Part of a small language model's weights.
Size: 16 layers, 4 heads of 64, 13.2M parameters.
Training: a variant of Adam for these matrices, 363M tokens, 11078 steps.
Each number is 200 + 30 x the weight over its row's rms, rounded and kept within 0 to 999. Layers, rows and columns count from 0. The size before them is the row's rms in percent of the matrix's.

# k: layer 10 attention key, 256x256, rms 0.134, rows 219-232, columns 0-255
# q: layer 10 attention query, 256x256, rms 0.135, rows 220-232, columns 0-255
k219,089,238,190,180,181,228,217,153,229,140,198,215,177,211,207,173,210,183,173,210,177,213,234,185,216,193,187,191,152,205,213,202,144,188,190,181,191,200,183,119,168,163,163,219,249,209,221,229,208,215,214,224,193,185,208,178,244,233,279,206,196,177,207,206,183,238,214,197,156,221,197,123,260,248,185,223,243,206,181,245,168,224,208,256,226,188,203,178,199,219,243,217,190,207,195,218,187,188,199,210,191,237,207,188,178,245,203,215,171,186,167,176,256,164,245,177,252,186,158,268,233,267,150,203,140,169,251,213,243,225,186,225,280,205,200,233,198,249,218,172,226,191,240,251,241,209,240,167,183,206,182,191,199,191,233,200,158,225,226,204,175,174,235,246,198,187,218,188,233,219,180,211,223,199,243,211,173,199,170,207,206,174,222,158,235,209,156,187,191,156,156,214,198,191,166,139,231,240,172,247,166,225,194,193,204,219,212,179,154,174,172,196,195,242,221,222,190,157,213,192,244,232,200,150,194,229,222,231,186,243,153,191,183,147,194,200,139,201,188,169,156,157,218,193,223,143,221,200,203,251,221,165,178,239,270,192,220
q220,088,235,230,180,212,184,188,155,210,198,195,203,193,164,200,154,154,215,184,228,168,194,255,170,199,173,175,182,183,216,208,195,183,217,210,172,211,173,193,231,208,199,178,183,230,213,196,224,163,214,209,191,190,173,274,200,204,182,228,273,208,159,224,246,190,210,158,207,199,185,145,255,132,195,211,213,208,207,206,157,217,186,205,223,189,173,177,177,180,164,173,164,215,192,204,245,202,185,178,191,237,215,182,160,196,244,173,205,170,190,206,275,237,200,262,189,210,214,198,193,206,180,151,234,217,150,227,220,142,214,178,230,118,190,160,221,194,200,149,166,194,213,225,197,195,213,235,202,198,145,217,177,142,186,185,180,162,220,203,202,192,231,202,219,232,203,214,245,154,179,181,189,150,146,146,189,212,209,215,212,140,236,203,210,185,260,179,163,166,224,211,236,226,183,194,166,192,189,147,248,246,193,153,237,237,208,193,186,153,243,234,233,161,183,149,137,198,230,131,206,167,183,168,195,215,246,247,219,185,248,165,155,228,189,188,214,225,180,196,186,222,217,179,264,163,205,243,226,185,135,259,225,219,247,174,147,209
k220,093,178,231,241,242,276,239,149,216,250,170,203,180,175,180,197,150,234,201,199,171,245,193,231,158,212,189,213,178,174,181,186,191,233,244,226,207,168,223,258,232,216,188,205,189,170,175,214,216,219,146,179,214,231,238,254,217,219,205,234,191,210,205,194,232,171,182,221,234,216,216,200,177,214,256,179,150,200,226,199,164,201,194,197,226,181,223,227,149,184,183,221,202,199,190,190,181,70,202,229,152,141,200,211,257,177,179,160,231,183,229,210,221,225,237,199,182,159,221,175,204,181,177,234,212,180,182,235,223,213,197,208,191,206,236,226,198,195,187,232,159,207,241,136,203,208,178,167,163,248,229,128,216,234,262,188,215,149,226,198,176,211,162,151,198,187,221,182,194,236,217,241,217,178,224,217,232,187,225,194,262,206,197,161,168,191,218,214,212,187,199,257,184,213,142,162,165,216,219,242,178,204,215,195,283,207,202,171,205,183,208,198,150,210,197,170,218,215,209,214,136,202,185,245,214,201,177,136,160,162,195,206,163,221,238,167,145,231,199,197,234,187,198,194,251,252,125,232,183,214,220,217,192,187,184,214,200
q221,091,224,166,174,219,124,196,188,206,209,172,165,199,213,237,174,252,175,177,216,212,173,167,188,214,179,276,192,192,203,190,205,210,174,181,266,153,151,205,230,195,227,262,146,203,161,233,229,192,261,149,194,170,225,179,158,215,213,194,173,211,203,202,166,251,183,215,173,227,191,190,180,173,196,186,221,243,184,210,239,182,225,138,211,155,184,185,213,199,220,234,228,213,251,195,213,217,193,200,218,164,231,182,189,217,203,175,202,170,205,171,212,170,201,167,181,220,187,185,155,171,214,199,205,183,227,204,212,152,165,228,223,264,235,202,200,186,201,188,265,236,208,199,173,214,193,206,179,218,218,189,236,247,174,193,108,213,173,219,213,261,194,151,199,187,196,182,209,202,205,188,211,245,249,196,215,157,232,217,183,219,192,182,181,146,74,217,166,237,215,206,214,190,256,170,216,216,155,217,173,189,192,242,211,227,263,240,203,184,201,141,200,117,141,185,244,200,147,220,193,213,226,237,177,189,236,194,153,240,156,184,209,178,213,214,164,195,181,216,208,184,182,196,163,176,158,200,170,215,237,155,183,211,167,240,195,235
k221,090,208,211,212,219,165,208,172,199,233,186,184,207,230,180,219,209,173,113,208,170,205,227,180,213,153,201,185,236,159,235,209,179,261,252,183,139,239,199,187,238,189,188,173,172,238,137,261,151,271,263,206,227,213,258,172,124,198,222,172,176,203,172,229,211,241,182,159,184,172,160,152,234,191,194,165,254,223,174,226,147,149,200,197,218,212,165,194,206,200,188,215,185,159,231,209,261,229,219,220,207,160,238,194,157,223,230,203,204,215,179,175,222,191,182,223,222,191,212,223,155,176,199,200,171,192,140,251,207,200,219,199,196,206,232,185,199,228,191,191,192,170,173,184,193,208,188,257,193,184,196,184,207,162,171,180,246,242,224,191,199,214,222,166,194,188,165,195,158,154,161,189,149,202,164,194,168,221,204,247,217,212,196,201,234,182,231,227,181,194,211,191,169,182,218,239,212,218,192,204,210,250,178,190,152,196,209,194,204,161,185,194,284,183,180,182,189,148,207,175,224,152,169,193,137,198,191,250,205,229,172,282,163,199,215,197,202,183,162,217,203,158,226,216,203,232,252,230,244,185,102,191,182,214,242,219,224
q222,082,226,203,232,233,228,199,210,213,199,207,247,199,199,163,208,178,228,225,163,161,230,226,217,124,196,238,198,154,209,109,155,214,206,158,207,181,270,155,161,141,200,200,245,235,234,244,223,208,174,208,209,170,157,199,162,215,218,241,165,206,205,229,224,177,228,213,231,190,215,167,186,224,222,216,224,169,253,199,262,180,268,170,201,216,182,152,249,219,237,179,261,217,235,247,191,195,193,208,194,210,224,160,211,193,178,201,208,252,213,223,180,209,245,199,177,186,164,143,190,196,231,182,209,219,115,159,211,187,141,181,169,247,204,263,227,229,208,214,233,204,239,126,187,194,199,178,188,210,182,197,218,242,221,180,233,209,288,173,216,169,200,226,206,217,192,214,201,191,181,239,213,247,170,221,159,196,245,151,172,184,222,170,180,208,183,188,245,169,240,207,172,173,145,188,220,157,202,188,255,189,234,208,164,215,178,204,207,230,244,186,249,186,233,179,210,200,240,247,187,220,252,188,196,193,205,197,191,142,169,232,188,179,223,137,195,235,181,227,217,200,207,213,180,202,210,202,182,169,223,206,170,194,147,230,202,192
k222,089,234,182,145,228,217,241,170,245,235,201,226,214,196,215,199,180,205,226,221,185,261,188,104,217,183,185,203,231,208,204,215,236,253,174,186,179,236,202,229,132,207,263,227,237,180,200,178,202,233,158,201,203,198,211,210,235,157,192,205,213,216,195,211,227,239,143,168,256,228,183,204,232,268,212,206,236,203,154,183,172,193,179,185,155,208,179,223,224,261,198,213,198,201,180,168,188,245,222,219,223,203,201,182,176,148,267,232,156,208,230,258,164,157,194,208,192,204,207,192,180,194,144,237,245,162,154,162,173,158,195,259,207,235,149,190,236,178,200,181,207,159,212,228,227,234,197,137,244,212,172,228,146,174,157,194,256,153,217,202,163,184,154,232,181,178,180,209,244,219,159,196,233,231,201,222,167,215,152,214,233,198,189,215,193,220,177,174,201,196,183,188,216,173,171,224,172,248,227,186,192,195,166,222,204,177,176,165,173,154,206,194,240,244,195,140,205,158,187,246,215,199,144,188,202,221,168,212,172,184,205,183,236,175,201,209,244,201,142,173,139,186,205,151,219,218,193,190,192,198,183,167,246,229,178,173,245
q223,077,195,153,201,219,184,204,226,165,169,217,258,202,267,203,206,200,153,229,229,204,206,188,200,179,191,198,257,125,198,215,218,200,251,231,188,201,200,249,185,161,209,181,238,206,180,201,157,156,187,187,211,173,186,140,210,213,163,148,203,173,245,241,187,214,191,208,163,214,152,252,132,225,241,259,228,231,220,187,213,222,163,209,200,226,183,176,211,243,245,177,189,169,158,167,209,189,144,180,244,197,127,206,144,178,252,214,187,181,162,171,174,191,223,170,229,207,187,233,193,155,218,268,202,171,185,244,207,197,173,239,209,214,259,232,223,222,164,180,174,212,195,167,249,184,196,184,180,169,224,195,204,167,221,204,175,168,216,212,185,235,208,242,244,231,198,170,172,194,192,175,282,162,193,130,220,260,192,232,207,185,253,223,228,247,231,196,204,251,188,220,186,219,223,216,173,203,201,205,191,250,233,156,206,170,193,184,232,196,186,212,201,201,174,246,174,163,186,192,164,172,235,214,179,196,242,209,227,209,160,253,245,198,258,219,207,204,191,199,220,169,284,226,157,209,246,147,208,197,189,191,191,178,192,182,179,187
k223,128,253,142,215,212,165,232,211,184,212,186,244,154,209,178,174,224,194,184,178,219,143,202,150,214,213,247,219,218,240,179,201,221,208,233,172,234,219,168,178,181,194,213,185,187,230,165,166,186,217,214,249,223,172,141,167,206,165,196,153,213,215,140,154,266,114,233,229,214,160,161,195,181,146,211,202,268,144,168,187,209,211,162,212,187,168,147,228,233,282,229,254,189,232,217,189,213,220,228,237,234,246,191,188,191,142,234,226,164,198,205,179,164,161,203,188,159,239,234,193,210,165,236,194,187,175,170,229,215,154,232,194,202,242,217,165,189,175,159,172,223,202,216,218,184,240,184,230,207,190,186,254,219,163,145,211,239,251,267,201,257,232,155,182,193,229,223,187,230,156,180,195,204,217,218,199,200,170,204,193,198,231,195,250,202,201,196,215,178,247,181,160,197,171,161,244,216,177,186,180,192,170,184,152,150,233,216,201,189,200,234,187,236,218,175,224,226,237,205,201,243,194,208,223,208,177,182,213,179,224,172,218,191,248,213,157,157,219,167,240,211,194,172,178,152,244,196,191,146,169,190,165,216,181,166,187,183
q224,084,196,219,222,264,229,195,216,239,212,226,203,179,269,225,212,168,194,223,218,161,205,183,196,220,218,193,211,194,182,194,234,181,188,165,147,166,214,196,230,246,158,172,199,225,145,206,224,130,205,179,161,217,206,178,233,229,259,179,209,172,243,251,213,217,180,186,242,192,247,229,190,246,234,168,233,140,153,214,229,192,165,214,202,183,210,274,190,196,238,210,134,177,202,197,218,183,184,193,216,241,180,204,224,230,239,127,180,113,207,145,209,160,143,245,197,209,194,226,146,165,218,226,178,245,188,205,226,180,220,267,214,146,256,222,196,218,174,221,172,169,222,255,270,177,191,199,148,184,164,244,191,203,197,166,152,204,197,210,188,230,191,240,198,196,240,272,160,185,233,208,209,157,157,179,235,158,194,226,232,216,250,213,145,172,179,182,158,226,144,230,220,222,150,201,169,210,213,221,166,190,234,200,203,221,203,197,187,212,153,236,193,196,167,208,195,196,195,177,190,210,232,180,225,178,206,224,180,179,201,226,197,189,207,203,178,166,207,201,154,158,192,163,174,220,177,176,179,215,238,217,230,188,196,176,183,253
k224,087,199,213,203,218,228,201,209,185,185,201,234,211,243,167,166,218,213,245,180,173,169,204,236,176,186,178,219,211,171,244,197,157,198,181,231,193,191,237,166,230,213,175,183,191,209,182,172,230,219,136,153,216,208,248,161,208,220,244,181,171,185,156,181,222,147,193,172,238,163,168,222,191,210,184,195,217,196,223,195,173,208,205,133,254,217,236,177,142,154,209,190,150,185,162,196,221,169,153,175,185,233,142,214,189,210,143,188,217,212,207,173,207,203,199,230,196,191,186,179,253,167,194,226,209,219,224,223,248,198,160,196,199,181,203,209,254,187,224,212,203,240,202,209,175,195,193,203,168,237,209,142,137,178,216,153,191,225,172,206,193,248,125,230,184,214,188,223,170,271,180,166,247,193,216,183,226,187,186,225,215,191,189,223,256,218,185,171,257,216,211,179,164,260,212,259,214,168,173,195,162,214,108,196,201,186,194,219,217,247,156,238,241,234,228,218,212,193,218,275,193,199,255,199,203,213,256,211,250,219,173,182,159,192,246,220,227,221,203,214,280,206,280,174,178,170,183,240,202,209,188,204,118,214,170,206,197
q225,078,202,137,216,235,185,254,162,232,207,231,252,155,164,181,225,272,143,146,215,190,198,179,183,231,208,216,216,188,207,234,238,232,219,160,201,227,200,208,155,213,209,245,165,231,195,198,188,146,236,174,228,203,173,148,197,179,154,183,214,180,183,173,170,216,178,246,219,249,150,279,169,198,186,214,191,224,158,229,199,226,234,203,226,196,248,96,213,240,260,229,163,207,228,223,160,207,176,176,232,259,198,209,224,188,235,228,159,197,171,215,201,187,192,176,217,235,229,239,172,163,179,228,206,264,186,174,230,171,140,164,194,259,247,198,193,216,197,174,217,201,211,203,268,228,241,179,220,156,217,206,213,199,154,233,182,187,245,234,193,176,234,185,218,227,192,206,199,187,220,197,222,204,200,218,225,195,151,213,219,234,195,195,209,148,166,173,220,185,207,195,201,199,144,200,178,202,208,201,222,146,243,194,237,182,191,178,192,191,217,210,182,152,193,184,157,192,193,211,233,223,179,174,236,167,226,174,203,259,245,214,212,198,230,189,213,182,190,231,189,125,200,177,181,223,208,202,157,153,180,110,245,190,194,225,210,190
k225,100,237,200,201,227,179,198,219,196,262,245,200,210,183,207,156,231,180,193,143,219,155,189,218,213,214,211,181,240,207,197,210,222,236,226,140,213,177,170,256,173,189,208,167,194,261,219,213,170,178,256,167,229,176,150,168,183,245,214,134,209,215,208,188,196,194,209,213,202,169,167,191,194,217,226,229,201,208,222,170,148,215,157,239,185,217,179,257,262,213,235,240,198,167,226,194,239,232,229,204,206,183,242,198,213,215,221,237,216,146,208,203,194,197,163,187,173,191,185,180,217,194,222,226,234,161,208,276,176,184,227,154,222,221,199,167,228,193,206,225,194,226,179,235,150,212,142,263,159,187,145,210,249,141,112,176,147,210,222,193,233,173,221,204,164,239,194,199,162,142,213,248,213,242,185,233,227,185,162,144,169,228,223,229,220,198,225,205,212,210,192,204,212,186,207,237,231,208,192,165,218,209,250,158,160,196,194,204,196,191,191,240,223,226,165,243,211,208,235,173,226,192,206,200,162,233,162,209,238,259,209,240,204,223,198,167,191,214,161,242,172,152,130,194,168,252,239,190,206,182,247,207,156,222,203,159,153
q226,080,156,176,176,196,222,205,206,169,178,156,141,255,196,196,172,205,216,187,190,150,227,125,250,184,191,152,173,224,208,174,159,233,187,247,248,171,208,178,197,194,202,207,236,247,160,184,185,210,217,201,167,164,208,194,177,176,232,190,172,235,224,215,218,215,177,183,174,182,242,221,169,232,202,172,235,255,177,210,204,230,160,193,200,166,265,219,135,171,248,191,163,198,189,225,199,218,196,174,198,164,213,177,177,233,159,172,175,205,198,174,208,197,221,164,241,130,156,202,176,215,182,208,231,191,213,181,264,191,191,285,239,228,209,155,221,169,213,157,242,185,178,186,165,166,154,170,205,202,170,208,190,181,198,234,161,245,219,168,173,181,171,221,256,160,198,214,171,173,241,187,133,228,168,192,222,214,239,227,210,166,212,241,129,208,140,212,173,194,206,154,169,206,232,202,209,196,184,276,213,231,229,187,226,215,223,245,217,186,153,213,153,235,180,211,144,240,209,201,189,209,233,184,144,168,225,227,237,197,164,194,186,187,204,185,186,229,199,209,230,232,234,158,204,214,228,149,250,208,138,214,204,202,141,199,220,194
k226,099,196,197,199,177,232,159,166,215,186,223,247,185,228,239,233,199,214,165,215,227,277,214,185,116,208,167,190,196,229,224,160,163,145,223,205,158,180,191,221,207,177,190,218,214,211,262,264,172,259,262,220,177,156,183,221,201,226,192,206,200,204,177,204,152,258,260,190,176,161,204,202,159,168,171,175,240,208,150,211,216,163,217,190,219,199,241,159,197,175,200,195,203,272,230,196,183,161,216,192,244,239,182,190,136,205,206,181,194,175,192,172,269,204,212,180,252,185,179,226,194,251,172,203,160,218,205,103,208,218,174,204,180,177,220,225,211,203,203,201,211,191,149,195,221,137,220,203,167,203,237,194,145,246,219,177,215,244,186,204,162,236,166,239,209,191,186,172,179,219,183,209,191,220,182,162,210,151,185,236,227,194,229,157,263,208,192,228,188,151,209,258,213,201,161,150,193,214,151,234,170,201,161,197,239,213,234,213,156,251,142,188,205,205,205,219,184,143,197,192,223,222,241,196,198,209,251,181,203,219,170,213,179,136,162,164,183,185,218,183,180,204,234,194,209,172,155,214,215,206,185,241,204,185,233,233,219
q227,092,249,228,259,221,197,179,253,191,201,212,245,222,239,227,206,201,122,223,205,217,211,234,204,210,190,198,182,180,280,243,241,182,223,105,151,202,174,217,257,207,217,153,193,166,183,243,213,186,190,229,183,221,209,212,216,216,211,167,210,194,209,210,191,196,229,189,184,198,245,173,198,247,172,196,176,193,193,163,135,144,177,147,203,122,174,237,213,285,169,228,187,213,149,116,184,143,189,185,214,188,190,176,192,165,213,185,191,225,226,234,232,235,209,212,194,197,250,227,157,195,158,144,228,215,216,200,147,225,185,227,172,181,181,164,192,224,143,226,165,193,181,228,210,188,272,210,212,235,174,223,216,219,193,198,199,220,216,200,197,160,161,221,183,188,215,189,229,219,216,220,253,172,224,220,176,146,188,171,178,197,208,199,214,217,215,205,187,228,201,162,239,197,218,170,164,202,180,187,182,224,230,205,181,187,207,195,209,272,214,243,204,177,208,228,133,212,204,184,190,170,157,174,197,184,163,204,203,202,203,168,155,248,248,202,162,211,165,214,251,203,207,225,152,147,183,200,193,233,177,188,268,204,198,140,165,177
k227,084,199,210,182,236,213,179,210,266,179,166,172,173,172,150,183,165,183,205,221,140,158,209,211,259,171,185,202,110,164,190,169,138,169,228,215,178,175,132,173,145,168,168,136,205,230,108,233,232,254,134,198,241,133,263,180,157,163,173,197,184,169,201,160,215,213,177,202,188,210,238,223,199,198,192,208,216,161,210,189,204,216,197,234,223,181,258,227,160,221,220,234,136,238,202,224,220,215,231,231,172,226,214,207,231,199,180,173,186,160,191,192,186,194,202,203,167,195,206,225,198,223,211,235,183,200,183,225,236,204,232,142,177,229,194,227,198,199,168,213,238,253,269,177,260,126,220,198,163,227,230,249,195,159,194,189,202,225,205,217,187,231,205,266,235,193,196,213,237,208,196,216,241,205,157,204,200,176,191,200,223,192,170,174,199,148,214,180,192,170,172,164,223,220,166,200,244,181,189,178,151,148,161,228,182,193,186,152,223,172,201,216,188,173,160,228,158,205,197,183,201,174,203,209,177,120,164,174,203,246,214,204,202,200,209,201,197,185,201,167,210,223,190,157,188,193,185,207,175,158,235,188,218,228,182,224,210
q228,085,196,197,214,192,169,185,257,167,213,156,154,239,238,221,206,203,181,122,188,224,202,190,208,232,231,186,216,217,187,180,213,226,237,136,135,173,185,191,194,230,231,190,192,169,197,203,184,236,251,222,179,224,171,255,216,222,140,229,238,188,151,218,208,152,213,179,150,180,180,170,229,253,184,142,157,213,198,140,217,149,198,168,225,198,175,201,230,193,160,260,256,175,194,173,207,203,150,198,194,154,167,212,195,219,195,221,143,175,184,181,195,195,206,211,174,218,204,239,159,160,199,178,166,199,205,157,135,169,235,183,178,133,172,200,156,200,163,225,206,231,140,239,180,218,200,160,217,252,179,227,249,182,197,239,241,198,203,180,172,225,208,199,215,208,210,187,202,178,197,193,192,186,216,246,196,206,203,201,219,189,145,177,232,205,228,315,215,176,168,143,153,223,167,174,224,201,185,189,209,197,235,197,178,181,201,180,219,227,194,215,184,211,203,203,213,242,223,203,186,218,163,159,178,173,170,241,214,207,184,193,171,157,251,169,178,215,184,192,248,220,158,233,256,197,244,168,169,209,207,221,211,165,143,128,201,171
k228,089,218,200,175,228,205,210,176,199,166,178,190,184,141,170,176,106,183,196,266,211,176,227,149,220,212,197,155,147,206,191,193,238,214,180,178,205,197,208,149,216,201,217,155,256,192,244,269,208,246,196,194,196,190,235,194,148,176,157,209,206,165,191,169,250,178,248,215,202,184,214,188,165,170,189,208,200,158,191,219,224,206,221,249,174,190,199,239,184,176,222,252,161,187,270,207,239,154,243,240,203,212,204,196,189,177,190,178,180,241,172,246,180,180,214,228,196,210,205,226,173,223,187,138,176,214,175,146,221,165,229,209,159,197,233,163,179,182,225,201,196,189,206,228,230,196,201,242,161,206,181,249,154,172,184,243,182,200,201,242,191,243,205,212,232,190,188,176,230,167,157,207,251,202,215,150,180,86,167,219,200,210,240,188,192,217,206,204,260,207,219,199,267,200,152,165,179,191,168,178,230,179,200,182,173,207,177,195,169,178,219,153,187,165,243,187,120,235,179,199,210,203,201,175,224,184,232,212,174,199,181,154,233,261,191,218,166,196,205,126,183,220,178,176,236,211,186,194,165,161,222,189,203,183,137,172,232
q229,083,201,164,134,174,168,205,188,182,194,245,136,239,188,208,184,189,188,197,257,159,173,180,195,198,218,211,255,181,199,216,223,238,174,200,192,203,142,199,261,230,210,190,199,140,214,153,206,248,222,274,187,181,216,175,216,234,227,170,185,183,206,244,204,174,168,226,228,156,226,198,212,159,225,217,216,154,206,179,186,190,218,174,158,208,173,208,181,213,220,217,209,264,198,246,193,195,209,193,210,193,159,213,163,179,171,216,240,186,200,191,233,199,174,167,197,177,153,161,189,238,247,225,206,195,211,224,200,220,206,212,247,157,176,207,219,173,178,236,186,189,222,204,221,240,184,202,227,134,239,127,168,227,244,169,245,148,187,262,174,254,179,192,211,177,189,198,237,268,183,210,205,222,212,173,204,232,182,214,198,183,195,227,214,214,188,185,212,227,163,190,202,225,296,211,129,195,183,261,223,171,220,169,230,216,250,176,166,171,225,184,209,192,215,124,202,192,232,170,164,179,139,205,149,212,188,205,144,221,215,185,147,197,189,165,189,218,167,232,193,176,182,234,212,246,252,216,238,200,254,188,141,179,226,232,198,173
k229,085,185,234,228,191,202,266,199,206,193,243,177,152,180,246,203,264,215,145,222,229,193,182,201,191,147,230,249,192,158,231,210,179,173,158,199,209,194,167,182,220,183,199,138,205,231,203,149,208,239,158,230,210,238,197,178,213,162,174,273,215,241,194,221,241,226,189,208,205,151,245,155,192,146,200,185,227,213,247,170,215,202,162,194,217,186,182,199,198,184,178,168,155,221,212,233,156,161,178,225,213,186,224,185,175,163,220,200,214,210,176,215,185,228,143,158,184,228,208,203,188,182,163,173,211,159,158,232,222,160,202,205,193,237,176,224,142,186,192,213,216,212,196,155,192,128,196,215,174,177,229,180,143,177,171,233,247,200,208,190,213,164,185,174,121,181,244,180,222,242,219,177,210,154,220,231,191,210,169,170,203,179,232,191,195,110,197,209,169,201,183,202,179,193,208,222,192,195,187,204,158,204,279,172,209,222,218,222,192,210,184,155,258,156,219,124,208,186,223,158,203,169,262,184,212,196,198,239,219,253,237,243,251,232,215,215,256,209,217,196,197,255,229,224,176,164,165,230,235,182,154,182,224,205,169,201,164
q230,077,180,204,209,216,214,175,223,168,187,210,195,239,169,181,162,218,185,148,262,181,189,261,193,218,243,157,175,160,223,173,199,220,201,188,189,172,207,188,147,186,179,203,193,162,180,147,186,231,229,173,224,159,244,202,180,239,205,164,251,253,225,197,269,190,259,231,165,192,235,259,244,247,197,150,168,153,206,223,181,228,187,226,189,176,236,242,209,162,175,241,232,240,249,244,161,153,208,162,214,184,173,152,194,211,158,163,190,237,182,214,219,183,186,170,185,146,161,176,211,171,175,175,189,172,245,173,133,219,250,203,207,144,207,205,198,180,178,209,209,178,226,196,157,217,165,191,170,177,124,166,240,198,124,190,205,198,195,209,166,176,230,188,211,188,194,211,221,168,236,195,160,211,192,210,165,175,181,218,210,157,214,122,174,202,221,180,168,197,188,153,214,219,230,185,149,191,205,204,234,186,220,150,210,198,230,226,153,155,192,214,199,176,205,188,215,210,203,166,224,189,199,153,181,198,192,272,176,180,234,163,190,193,196,209,178,245,178,175,153,241,256,186,221,212,235,177,174,235,203,238,213,242,169,153,153,203
k230,086,200,239,211,194,199,195,208,210,223,209,208,182,169,208,182,184,180,220,149,244,260,182,188,143,185,249,156,155,202,247,195,206,187,157,193,198,162,192,234,219,226,142,165,202,199,219,260,208,181,168,203,228,178,213,205,195,209,167,216,173,231,220,231,257,241,243,227,179,208,232,172,176,193,244,176,161,185,194,212,198,204,221,214,189,189,250,147,183,220,129,223,144,198,240,199,175,170,158,180,151,182,143,176,237,250,161,241,190,222,168,233,266,200,202,184,231,214,171,227,232,235,138,122,161,177,241,234,160,201,204,245,232,191,163,219,162,208,183,176,193,190,219,190,192,112,243,238,224,187,210,184,193,233,219,176,234,155,251,224,169,198,177,220,195,186,194,177,219,238,135,184,207,254,243,165,223,150,189,187,173,186,228,158,255,204,202,221,208,170,197,211,199,174,213,240,193,248,205,220,195,225,260,200,260,187,184,198,191,220,184,218,165,272,228,147,223,155,210,239,182,192,229,210,239,204,257,222,227,212,208,234,152,203,236,234,225,180,213,198,195,208,212,211,234,186,169,198,182,204,181,200,223,181,223,233,212
q231,091,208,191,183,249,162,174,194,236,196,167,195,214,184,197,186,210,178,259,187,175,189,131,231,182,181,209,191,172,215,186,128,145,214,168,277,226,182,201,194,185,225,188,242,214,193,222,183,191,142,155,175,206,168,209,164,153,218,183,158,211,205,170,220,193,164,189,230,242,188,222,136,196,169,231,263,209,210,208,212,251,179,190,178,156,204,216,168,210,235,213,164,250,229,172,152,174,215,185,247,240,179,199,159,198,194,154,178,163,168,201,272,164,173,211,208,199,200,180,203,220,185,257,245,221,196,217,237,168,125,239,264,258,220,189,227,150,196,182,202,153,206,207,203,196,163,219,189,158,217,184,192,194,172,197,136,157,243,210,166,205,185,281,179,194,163,214,240,232,188,241,212,241,187,160,215,211,242,212,208,135,227,201,210,196,128,150,186,217,204,205,216,145,186,233,226,225,160,254,218,208,211,153,223,182,196,209,181,196,188,210,233,148,196,193,151,191,244,172,187,204,233,207,168,184,227,191,176,191,177,236,169,219,176,228,202,197,175,243,212,163,202,188,121,200,168,207,198,210,174,195,195,227,197,221,182,229
k231,095,212,204,190,203,207,190,175,213,250,188,267,161,273,209,183,205,190,187,178,159,288,162,221,179,141,192,214,183,138,178,183,239,180,233,157,207,206,199,198,145,189,228,206,135,245,120,208,176,258,173,204,286,175,204,209,171,203,197,228,172,176,169,223,202,220,183,144,186,214,190,160,197,211,255,189,234,257,203,207,153,214,193,182,153,216,189,163,213,201,210,179,179,228,186,179,192,167,235,183,239,210,215,223,192,229,195,188,198,176,210,174,230,166,203,215,205,170,187,254,207,200,216,244,244,203,223,169,168,208,162,208,264,239,184,263,214,234,219,190,222,204,208,232,192,222,264,168,196,191,214,183,154,231,202,195,207,264,179,183,120,202,163,185,180,221,178,171,218,246,220,170,179,228,143,245,174,226,176,176,185,229,185,188,202,179,172,148,193,221,181,218,189,205,135,185,202,238,223,220,176,228,242,205,173,193,209,239,203,222,158,196,215,184,145,176,228,185,174,221,247,238,161,205,154,189,196,188,181,230,201,282,151,135,200,197,229,193,172,221,205,191,171,184,201,175,192,209,231,196,177,212,205,229,227,248,186
q232,084,207,206,200,173,201,173,203,207,222,214,197,245,178,197,181,188,163,192,128,213,237,239,236,195,201,146,177,250,219,196,184,253,208,196,153,209,220,215,161,172,247,128,206,204,187,200,156,202,220,167,216,183,182,208,213,181,181,244,213,181,161,215,247,167,194,204,162,222,216,153,225,175,224,204,182,189,208,190,251,203,198,207,230,180,202,240,137,192,154,158,248,174,202,175,155,194,208,186,180,211,222,183,230,140,199,186,200,233,164,216,134,181,228,196,200,194,224,231,186,171,199,170,188,188,144,181,212,212,218,195,187,226,214,205,210,176,212,199,169,191,209,228,162,227,174,179,288,187,218,219,192,222,206,248,217,230,190,182,243,151,193,206,232,146,158,187,220,143,200,245,212,186,238,179,197,211,234,194,202,199,229,180,157,200,230,198,175,232,220,271,128,235,183,149,249,152,193,199,182,247,207,215,211,231,197,186,157,208,203,208,206,201,192,216,210,291,244,156,176,192,184,228,181,181,195,220,190,187,208,274,154,129,199,151,217,243,187,219,185,202,155,105,178,165,237,161,199,214,172,203,212,141,129,218,182,182
k232,084,185,191,205,211,210,215,195,208,175,250,202,146,163,237,210,221,207,243,191,166,277,237,187,226,154,142,189,230,207,209,226,197,237,188,211,233,187,229,181,237,180,235,231,265,196,186,203,206,206,227,192,194,150,223,200,145,188,169,215,234,228,178,199,161,190,204,186,164,212,195,239,221,188,174,215,189,184,185,223,182,196,246,241,204,164,217,213,274,195,197,197,202,194,227,236,157,166,227,203,226,197,249,180,147,176,182,248,151,212,230,228,242,246,171,216,184,210,168,169,251,225,162,234,203,203,184,152,214,195,174,206,195,172,221,207,265,191,188,221,164,179,165,214,247,217,246,187,206,207,238,218,187,168,215,168,240,199,202,227,211,187,209,243,234,168,309,203,214,214,202,217,221,190,188,152,175,222,176,187,226,183,266,178,200,146,197,83,241,209,198,228,196,234,145,125,155,193,190,205,202,191,171,234,176,148,227,152,146,220,214,211,207,204,217,194,181,179,170,173,251,215,191,146,221,220,203,229,139,180,176,192,246,209,204,197,194,166,228,188,180,173,151,228,205,221,197,231,212,230,174,228,213,198,248,187,236